Each number is 128 + 32 x the weight over the matrix's rms, rounded and kept within 0 to 255. Layers, rows and columns count from 0. Numbers have three digits each.

# down: layer 3 MLP down (transposed), 256x64, rms 0.222, rows 204-255, columns 0-63
# up: layer 3 MLP up, 256x64, rms 0.231, rows 205-255, columns 0-63
down204:123153116084071147166089096147072156191115119240174125077078194140112094119170175156137133067151190087156147073174118084093141143127141102083136137104121098152139125124114090124168133136161124
up205:104108078071181101092178146136126146148157104137192117112148132141090185057105156163113203141173152116067166095114089128049123093115075110046139137105175114139096167130100122172129126133211081
down205:140169143039129144169139157170132144030076079074097137108085114084155073129111141127086169137143167089140143126162088119160167164084129134146182202113156095161158141050076114125090081139097105
up206:123083147122146122107146099116166122116117123156106117177119162101121106173132125138118149144121102203133174139138141138132122195047035141080117089173146164110150101170081124156099167140119116
down206:149124118099132136133136164120056115092159199144126127106114160111101120151147119120153157147120089118174147079120150101143154131170089089188151120086136153079174106134068174147131034078111106
up207:064138113056104124121116175109116162153144177125037108140089140160176166107135127095074172138142133146153150148162138135120135113124120111085155130226153105161157114144125121130069122084229057
down207:023152119164098130128159070101050122149182102055117133118082129068101109127119083153086111146140113136085157072109143101135194114075130093143121108186082111120154170136161107123130083090116082
up208:124137136074122097118105188147117154111139092104120122127150139131141122106090124157156163157141133158131123108075105103158104076115133122133165105154158106139174075088084115133103156150097122
down208:109100127159136131178113142088166163156107089130117112156126124129109165174121120163109110126130109145157140152114162176175135155084143118157202144142171089085135106098127156122131087139104126
up209:117121097113092162132092142137111118120142145135105080148122145146216100144070139135128168114146133161164136127115101149098175118120164144116139172199166134122138138181096064133092112150119135
down209:104104131124155146137094145127185089156125083147123173110123227124129169108169146148099134133145140142124112105084074130171119106096115109150147114176127124088117110114143108115128089136108220
up210:168169115059042098090150127173161146147091123138148123133191151092133174120086152112104133151138094087119166148065141089115192155063145129129149198102192137153138194125098143159153139084107127
down210:151075131138171142204112139068140157142119140089091165063118163169142118135141141145135227158180140150117131131151153117077165203098084109119148135154133131067185095113162085074181141139166047
up211:087184109121152143103131129101112111113084105070104166130120110112107143094095106207122173191096126199088130144156116140120132152121115127105139113061176066169125124197113080164109190121194081
down211:117131117149147151131133094124143153141149180146106126114145082141079130129105122108166102159122063092144142137187139166110092121126147067211106160056146150110190125097092140190146150064176101
up212:043165093080113110123118145089149124127157173100160110139125096144160105112078152129124125142165131165155103113115138090139133147102119083107099129158193133148138107155156083187070177152102161
down212:184164155075107168137158105155113132102138153136088139090175168140117102185187109132125140106128129184124126137125125107155144180143122087140157056136093079130105172145129179118079099098163119
up213:091159165070148132122130115078111132143128126102124132173113149076118103136109108125137115153146162154116183117092094057126125092072087193120130117155130102213118122154139054203057175157127106
down213:148136054082061127132132109139092145102093161097162156079149134143160135179201150105143093119050094092093135147141105109131180144149174128113110172127136196085062132106159112110150092126125136
up214:145068138103089157142135120177104080141139138119132076095089140139138128086132128142063083171175149112173154117112139103134108144134150127078119185216107116182099132131111092123102160130100135
down214:031086160128152086150184151133144161151154126129109134137103102125120153159083119111075129191122103128118106107099084093141166109144137118138125105091111143136122111155118080117074115143088135
up215:050173186117140116118167124107124135142123183116141146140161167141144080098118158133123157149146131146085098174128129144117139127071095142108146110118149172120124088143119121161090176174141155
down215:151118159127174131127138145067125105099111110126136147157110142150128119117171115110146154105119131101112141088224139109114191130113125080088148147160041157122106146079146147133173125147100115
up216:121114186116043117116192097152163094119117126111168108100146115097158152134101166147123158116145127138087130121097148100143169162157090116126118160142161115150170108172100127094066119104102098
down216:128123158090154055120146137139149163170156097113141161139138123147157159124114166113097118098140137077119121109122125086148083092151103119099153125140094066111096167054139121168070111155181150
up217:147082137141145141108112177150195111104122109114072085167108094088137130150113133150088221104115128110196116124081125149085159147143168112127109153135120151184180108147116112148111089121097120
down217:155103124140059135149131100169111163112144176161161142121140109136192059118107147087192108136108064145088131151141131118167185148156152146127138125121127121173116127143148130101173159115134141
up218:055077160147078070122093182151084102115129131127151142151175153089075153087101189104063157084154132128225163203107127141157113151109066135128122148150108135129110101171161066145109087105159048
down218:177150164087194098087131255114123091079090094167151099142106158094125127142118076189096125156117135106179122081155102151082111155122187029142130167171131124114057145114088085102095069148174154
up219:097075152147132085083146183153096130180132131119174073123082153135140106132139142144079075191121092149184145189119139111123201104133113119060072132131104122104109133129170066181137126134138136
down219:109146185101224141149150193136184149117159159124119084109171114139092170144110061074146196160103142154101122155130164150131169118110134094140169198100093153093131115159156149142089113118151093
up220:123121098112098096091126113134071167140156134123099112166119146139118194127081080140148112131160106124133093136140101083146124140107114085143120102111145150135092060099106116209131147115138127
down220:106110136124080128105149093146144125101121145133099139096157109099146086102142164142127079163115152128091212156116207182165129153145117118151123124148126129134121135092102116097138100126177153
up221:088147143105156105106180166097162141128118124117117141104161145068121120062048138175150161203110098081165156159091141069067111159093165171102146134101138076157111119182105152099107099118178109
down221:139142083121115084089105078107147084127212148150155151142168133120156134117192140176179098143176109128083158205109171136217054145127109119134185085079129135155081116131106119164140122137082159
up222:086132122151125152086110166124064126186145169074144106150093142152170152080104133126123131097161151131064147171142137136090122134124072121111111151136124080094126076093102087124085112126142119
down222:121130208172227147158162087133159127121135156089122109140141119155143134123130096138105108130126152105098137107114136115101160152060116168152131182104153113149087163124126164088101099162161100
up223:111093135113072155140133127135110058115130156125145165130105109130147134108144107190034150101130138154184131132091143099184134186115158105137059114114116077128138078134068106122126125077162162
down223:073076113099161140158121156146173168132103148146112073136144119070155149097104180105146075113118123136085164111076129115113158115136136112168092144123113145153135138105151140149096230169163142
up224:184052144097069120154069129167097119112202205080146143143158141152148165108112171113099174160111120117138167184129131149098126095117145109129138169105143131125143124141130093138101180116123073
down224:117154150188122158145103120146098089137065125107145150067146182132170147149102116129160156161114069134137109121218104151082132136178090130135118116116085120127101094121144156157158111126102199
up225:143138128152072106124130106128139108164137150116118119120142133131114140161118159137139131128147125147083123128118135178132129123153134118123155132128110155123102138095108126096115104147124152
down225:128131164111148134142147145095179148149096132144129123137139122127142095082109122114112136104122125144145097136090115074120155142101145129147107159124148128131125125140128134153117153100130108
up226:096127145096139158158182149086131120101107132120129146140079106112058155148085090148087164181110151126139172141100099148117148141101119150109136102141187144154169079139109112152105177107117140
down226:099156132165151179158134062125090094160132144148177109126186138096128120119127116146130135122075087095093222115116144161103114104166126100140139109179127127131160104074106142131148141099111176
up227:107076175141072144094127096144087117119106165121112159094150169112176122147155175162117092132114120133209179098101115100140150129117110155122116128129152182076135083151119127124155109080119135
down227:170145121051145115141157154096160118116136108136093158112126127093071158185118101127102160127149160116085124109102148089120109136127148092140157135140151185122154140151165144112091171128105153
up228:151074101054096193094110176130087118154147205081126150124165098167080164158121120144127189242164081113137136138108139107097140139124164157095125157163168116156107086171090120110128172031141130
down228:165148116171036175184117144155057179105179157080136081134123000081086113141162066156168100157099143166128048137144155127092079146158111151094107103111145161124148056172142112119154100078128153
up229:055079181087141079128111165159106107160158118120190156153160122149103150163035102150145202139159127179178133116104107129063158135075075140105139103105109179183093070113100077151124113097157145
down229:150070185126138155196067123083173133154157100155161063127125082175113141172187089143153174116050130133108166037121143157186133136072120161093084154106183144119095134141047116116166129133136104
up230:096110149172117098124162143138120112131133107105076069140111155090099145116157133142148095194139157104114144122165128152126154086092097128096109127094180105159174077111197149124149109086203055
down230:107113124137188115152187101154174155165125082122123094150081109086056123122155111131182097140097148146116141118067128141111095115112090166125151108117201116144076139106165140148124179129148092
up231:072115069100131094122126168155123156088128121151133053138176160060094150113115200181109131173176127091172158143095138130093143122076086110064115119124217131111193128193132113195052129175198064
down231:074110135057137177157167157153133146081159117128171130106096144121121104146123086199116146146128159133117116161128118116195129165133130169111013138115208203068057198151079132176189121117157142
up232:107123060149136126103094170134127156099131134097110116107143167164082182083101194167128103174118114073152124136137066148091114089099136091127078133106147150174114113109115128148118129103139122
down232:135102083152134156132150099084171122173126128115107174151133139130139113098115172183123112172138102158116152140090148136124152068111079156117124144146164146160069149165145136089107135122181067
up233:156110121134127094079110162173181123139134109119112172144170158091146191129070196143113181135124185107106174097091081084127088116087049131115123104077118130139090078126117112138131143145133106
down233:134156114110113069122155135143107181065131120139090139111076088123163130135117206115081173113149072120198139136203115134124123179144182114143160131136117086147090169087173153137085120089127141
up234:135181173102112116110112169128093158152113144121132145158095067138095141143118140165096202134210097134126169127103123089127160149162107131132088123113102143143104093113160093199176156131213184
down234:124070115152161154135114169120136097189169077124085075153129154138108115118146118128083157199122062145121109133103165213156138129109142171160198066062097113081138130119162135163115141138097162
up235:140124155093119149106137191124167119162180186121126142123144133122127100137115163136116125113207091121165157147070098097174169154123185142093123112093161067093128120167090090125094202120104107
down235:128066107192182126070113141161178120121104177162168079125119080131134222124143125132154127165181168090153111136141146167120090123152133146175116140082109145104170102141153088141117072093136116
up236:135130096111102112125097179093190092139112136119107141188145155091145130077145115115086160130145128117083132108128145156142133142119119126114120122174123111154138133098091122107097098092148052
down236:076107114128144113131214094111138146159056100108100091118112120100169136115153124117114141122114123149107131131122127144147133121087139105115133110103132145162064070137160123136117109155156065
up237:149178153120048100110105170153098091090149136133094101097128123124171125117082188138090105155154094144113144124077154111135130155065138099085099156172170114160098090138069146129163098116167121
down237:114151118124087189100192139135048161113112080139154136086159131141097155110126086128155106070112124127116090101131140176181122102120126067096158111126133193114109146115171125148169155141139152
up238:109087139086135105132181170142140118105167112048113095191116107105103145153118151119113118081158117161099177112082177141168136135076096121092124125105173111180118144193152091157123138161098108
down238:113158119149102081108078072171098113122087148118098169085179120155158087155155125129157114127087129119179140181120110139107152169158180150178121127118145143113084119095121148114112069115090109
up239:118170107104125141116112140137153160150110196113135166155200148121127102066106140171112126149086088143136202181137106070159119122170128153173109161143109100158151159108132108109145136086134142
down239:088122154167090072164174159160149145103166125155162146133065106135128095096157146167116098129109117145112116112131122094072172118121185098084119154140195159146134079150114149133140142170121083
up240:108093154078137123119186102144146079176062157152126088153111168113138157105082177187109114122184109093112107157098123116144101080108103121139169102159169191188123103132116104117139156125190151
down240:147101094157163169162072115190167094145152175151169155105107131151118092165164185138144115170132129143144166162102159081116135162113147085118178136058115153160131187147096183106142125108137158
up241:095125140150135105133113110115122093153099186157152108211105118126118134138182162138055101123158111147131172171151156137103135168046133171135134129175212177127140130187107102132115119137133092
down241:206151158108138166162157100154103063102111121103202103165114144163135082158063134111201138145137134096111172147126123115117090127114131157157058128155100162137085146150094086130135109074133161
up242:105244111160139137145181127082199190096133156125157115163143147106137135080162133170126081092150213104145095165157079143145115155078118144145133163116095128151146110143122034174147156095133122
down242:214116201161104156148137163133139078131130173149108109128091134183075086133154069132175095086113118170223154132088139096139084109098082119105113107082147142090165136108105100086159110139081153
up243:125089170035125137097110147129172141148111107126156088151154123145150125127153136139108159123137124124070216184165109163165107142105120139080143127166123118133151156142129090161171136130127155
down243:129117158147130171149144107161152151132127104170115089128114102200094136137178111155144165092100161093071130109158124193114112165092099129161166109134142134068141094108175146076147133175145150
up244:127087163086103098165146138093111134082159127128120132145095157146103143136120143127094124143193129177097137097093157112129146121087101148078121102141119169189087119137144094162153143136073072
down244:087141116121048122126111058159114146118104141151047145067153135140133116147143149101114120136112129112143129183124122128106148142126177151189164151143073130091095128111129135148115096090085150
up245:165063105138126076117126169146100094133182101082161167162115138093120094126126148131063146154114120126160147130116126057082178107170121221163068172155107144142147121135112134146120190107124118
down245:159199096127170094164109121165152137081120082138173155135111129122151104162119151119180140128106200051109103089085130088168217118204181121147139136113113119093172126107165156113161108143088135
up246:077152153090133105138154138174176170161142097108101134109147124065100134118102123112144101144153163147158167133127097084136192191102112144105088130084114082136103153205155123180121172131140114
down246:182144186143096144122104121175090141053162123116183105110124131145082101143166158095170107081115145087124140133120130109166116158145148124120094109144096140134117151123121095098108048137129167
up247:103050130132126128102100161144132167116135109140137138158130160036110106131104194130136192095161137118129132108121124098135132146122121156108095142159116130070153103107127047164080150137126142
down247:096120077101139124169139103085117111124106126079091073156068117084109096172170106100150101122086055142128100112139125140129106177145165113171194091122163112093164138154120129131180101105131164
up248:147119200125092086101096140171169119097141115097127158135135113134113129116129179184113095107150124170086143137110165167143126145074091108121115205138125180172117134162096110140171120134064146
down248:139140108124108134057107073128061142110102110150092210124146130157119102175135137118155063082112121112145127150163123160178054096116147156132129089142121184107107173111149125125141147167121198
up249:109059070181134114096117147092168139101114094133088072064141128136063146090101096125139171088170155100093149146068126098118137140104104198134159174158197090131155148148094076149130164090170131
down249:097116067163136091115167108139127096114143068109121165038161146161123187133145083075173150143110117107070135095103121090111096129145083152180162126081121139140123159135096092142160185123143128
up250:144111195153142156108166101117107040134124165121104117131173154151159102069166129129095154111119090132154162142157129086067185130143090124131089191114163116185088119120143128131114183089078121
down250:125130118116108149169128146191154173088111154145129093127099082139131078123153132097124121105098059128133101130156124158176138125193076100134144126118189105110159185050127124117092098114143155
up251:125085130081076076120105149179177128152168150141099145141123169113134189178112092153139104144144146160107161137136169081109147154117093090133108159142110129087126094198123133127157123073144004
down251:152125141120156210098168133098086089094150117124128122128168077149094170143105136136076115146122138086063090138080056155159135185095107154182084125150068138086064135095142161123165108109121175
up252:127122175119121134168149199115124108149086127131116105140155129123082114121148124186080108144151186143111119127058083070099130128120124156174128119129117072160148122179111094133103108161150145
down252:156139112111103127051109136211090131134163137105140154115186155121116132114175117142160111147110139128121157129132103110134084122151153103169104109051108132098149117108104135139146118169095174
up253:092150113039117093082111116100116099201136119146142146139134149108136174078104211140098099162137092119106136153144072106079095125031114135081095115191122114176154119124040139123077071156169118
down253:131142113172127085106182170146097149056189147177180083121132099134093086136092096124146077113180111115112086106137123046137148191132153132091134109141134089146138073066158075100140184100117122
up254:173108123148136105110130084112142065123121097091148167175089128105060137137136134146127129176074135196140066130107113123140113131094126166071127116129096094173103103108105088166074146094141087
down254:080084139158177107081091111131176161158091091159141156147168146122126168139096112135098152116077098060162130130059120113193126146126134167149099146112172137141147090172132218143120133110129083
up255:121071133103131113115182169129168145106157095122081149167127136090127176144138148162070142077114113129154136138134091130125159137148127079156130195110150073163121125111090136132157092098133087
down255:149102184097119118182158149159134147113181154167144118138103086139111098120180142111112095155095094185114135158133106118079085138135173109108085168098128094126161095130118092098149092124160109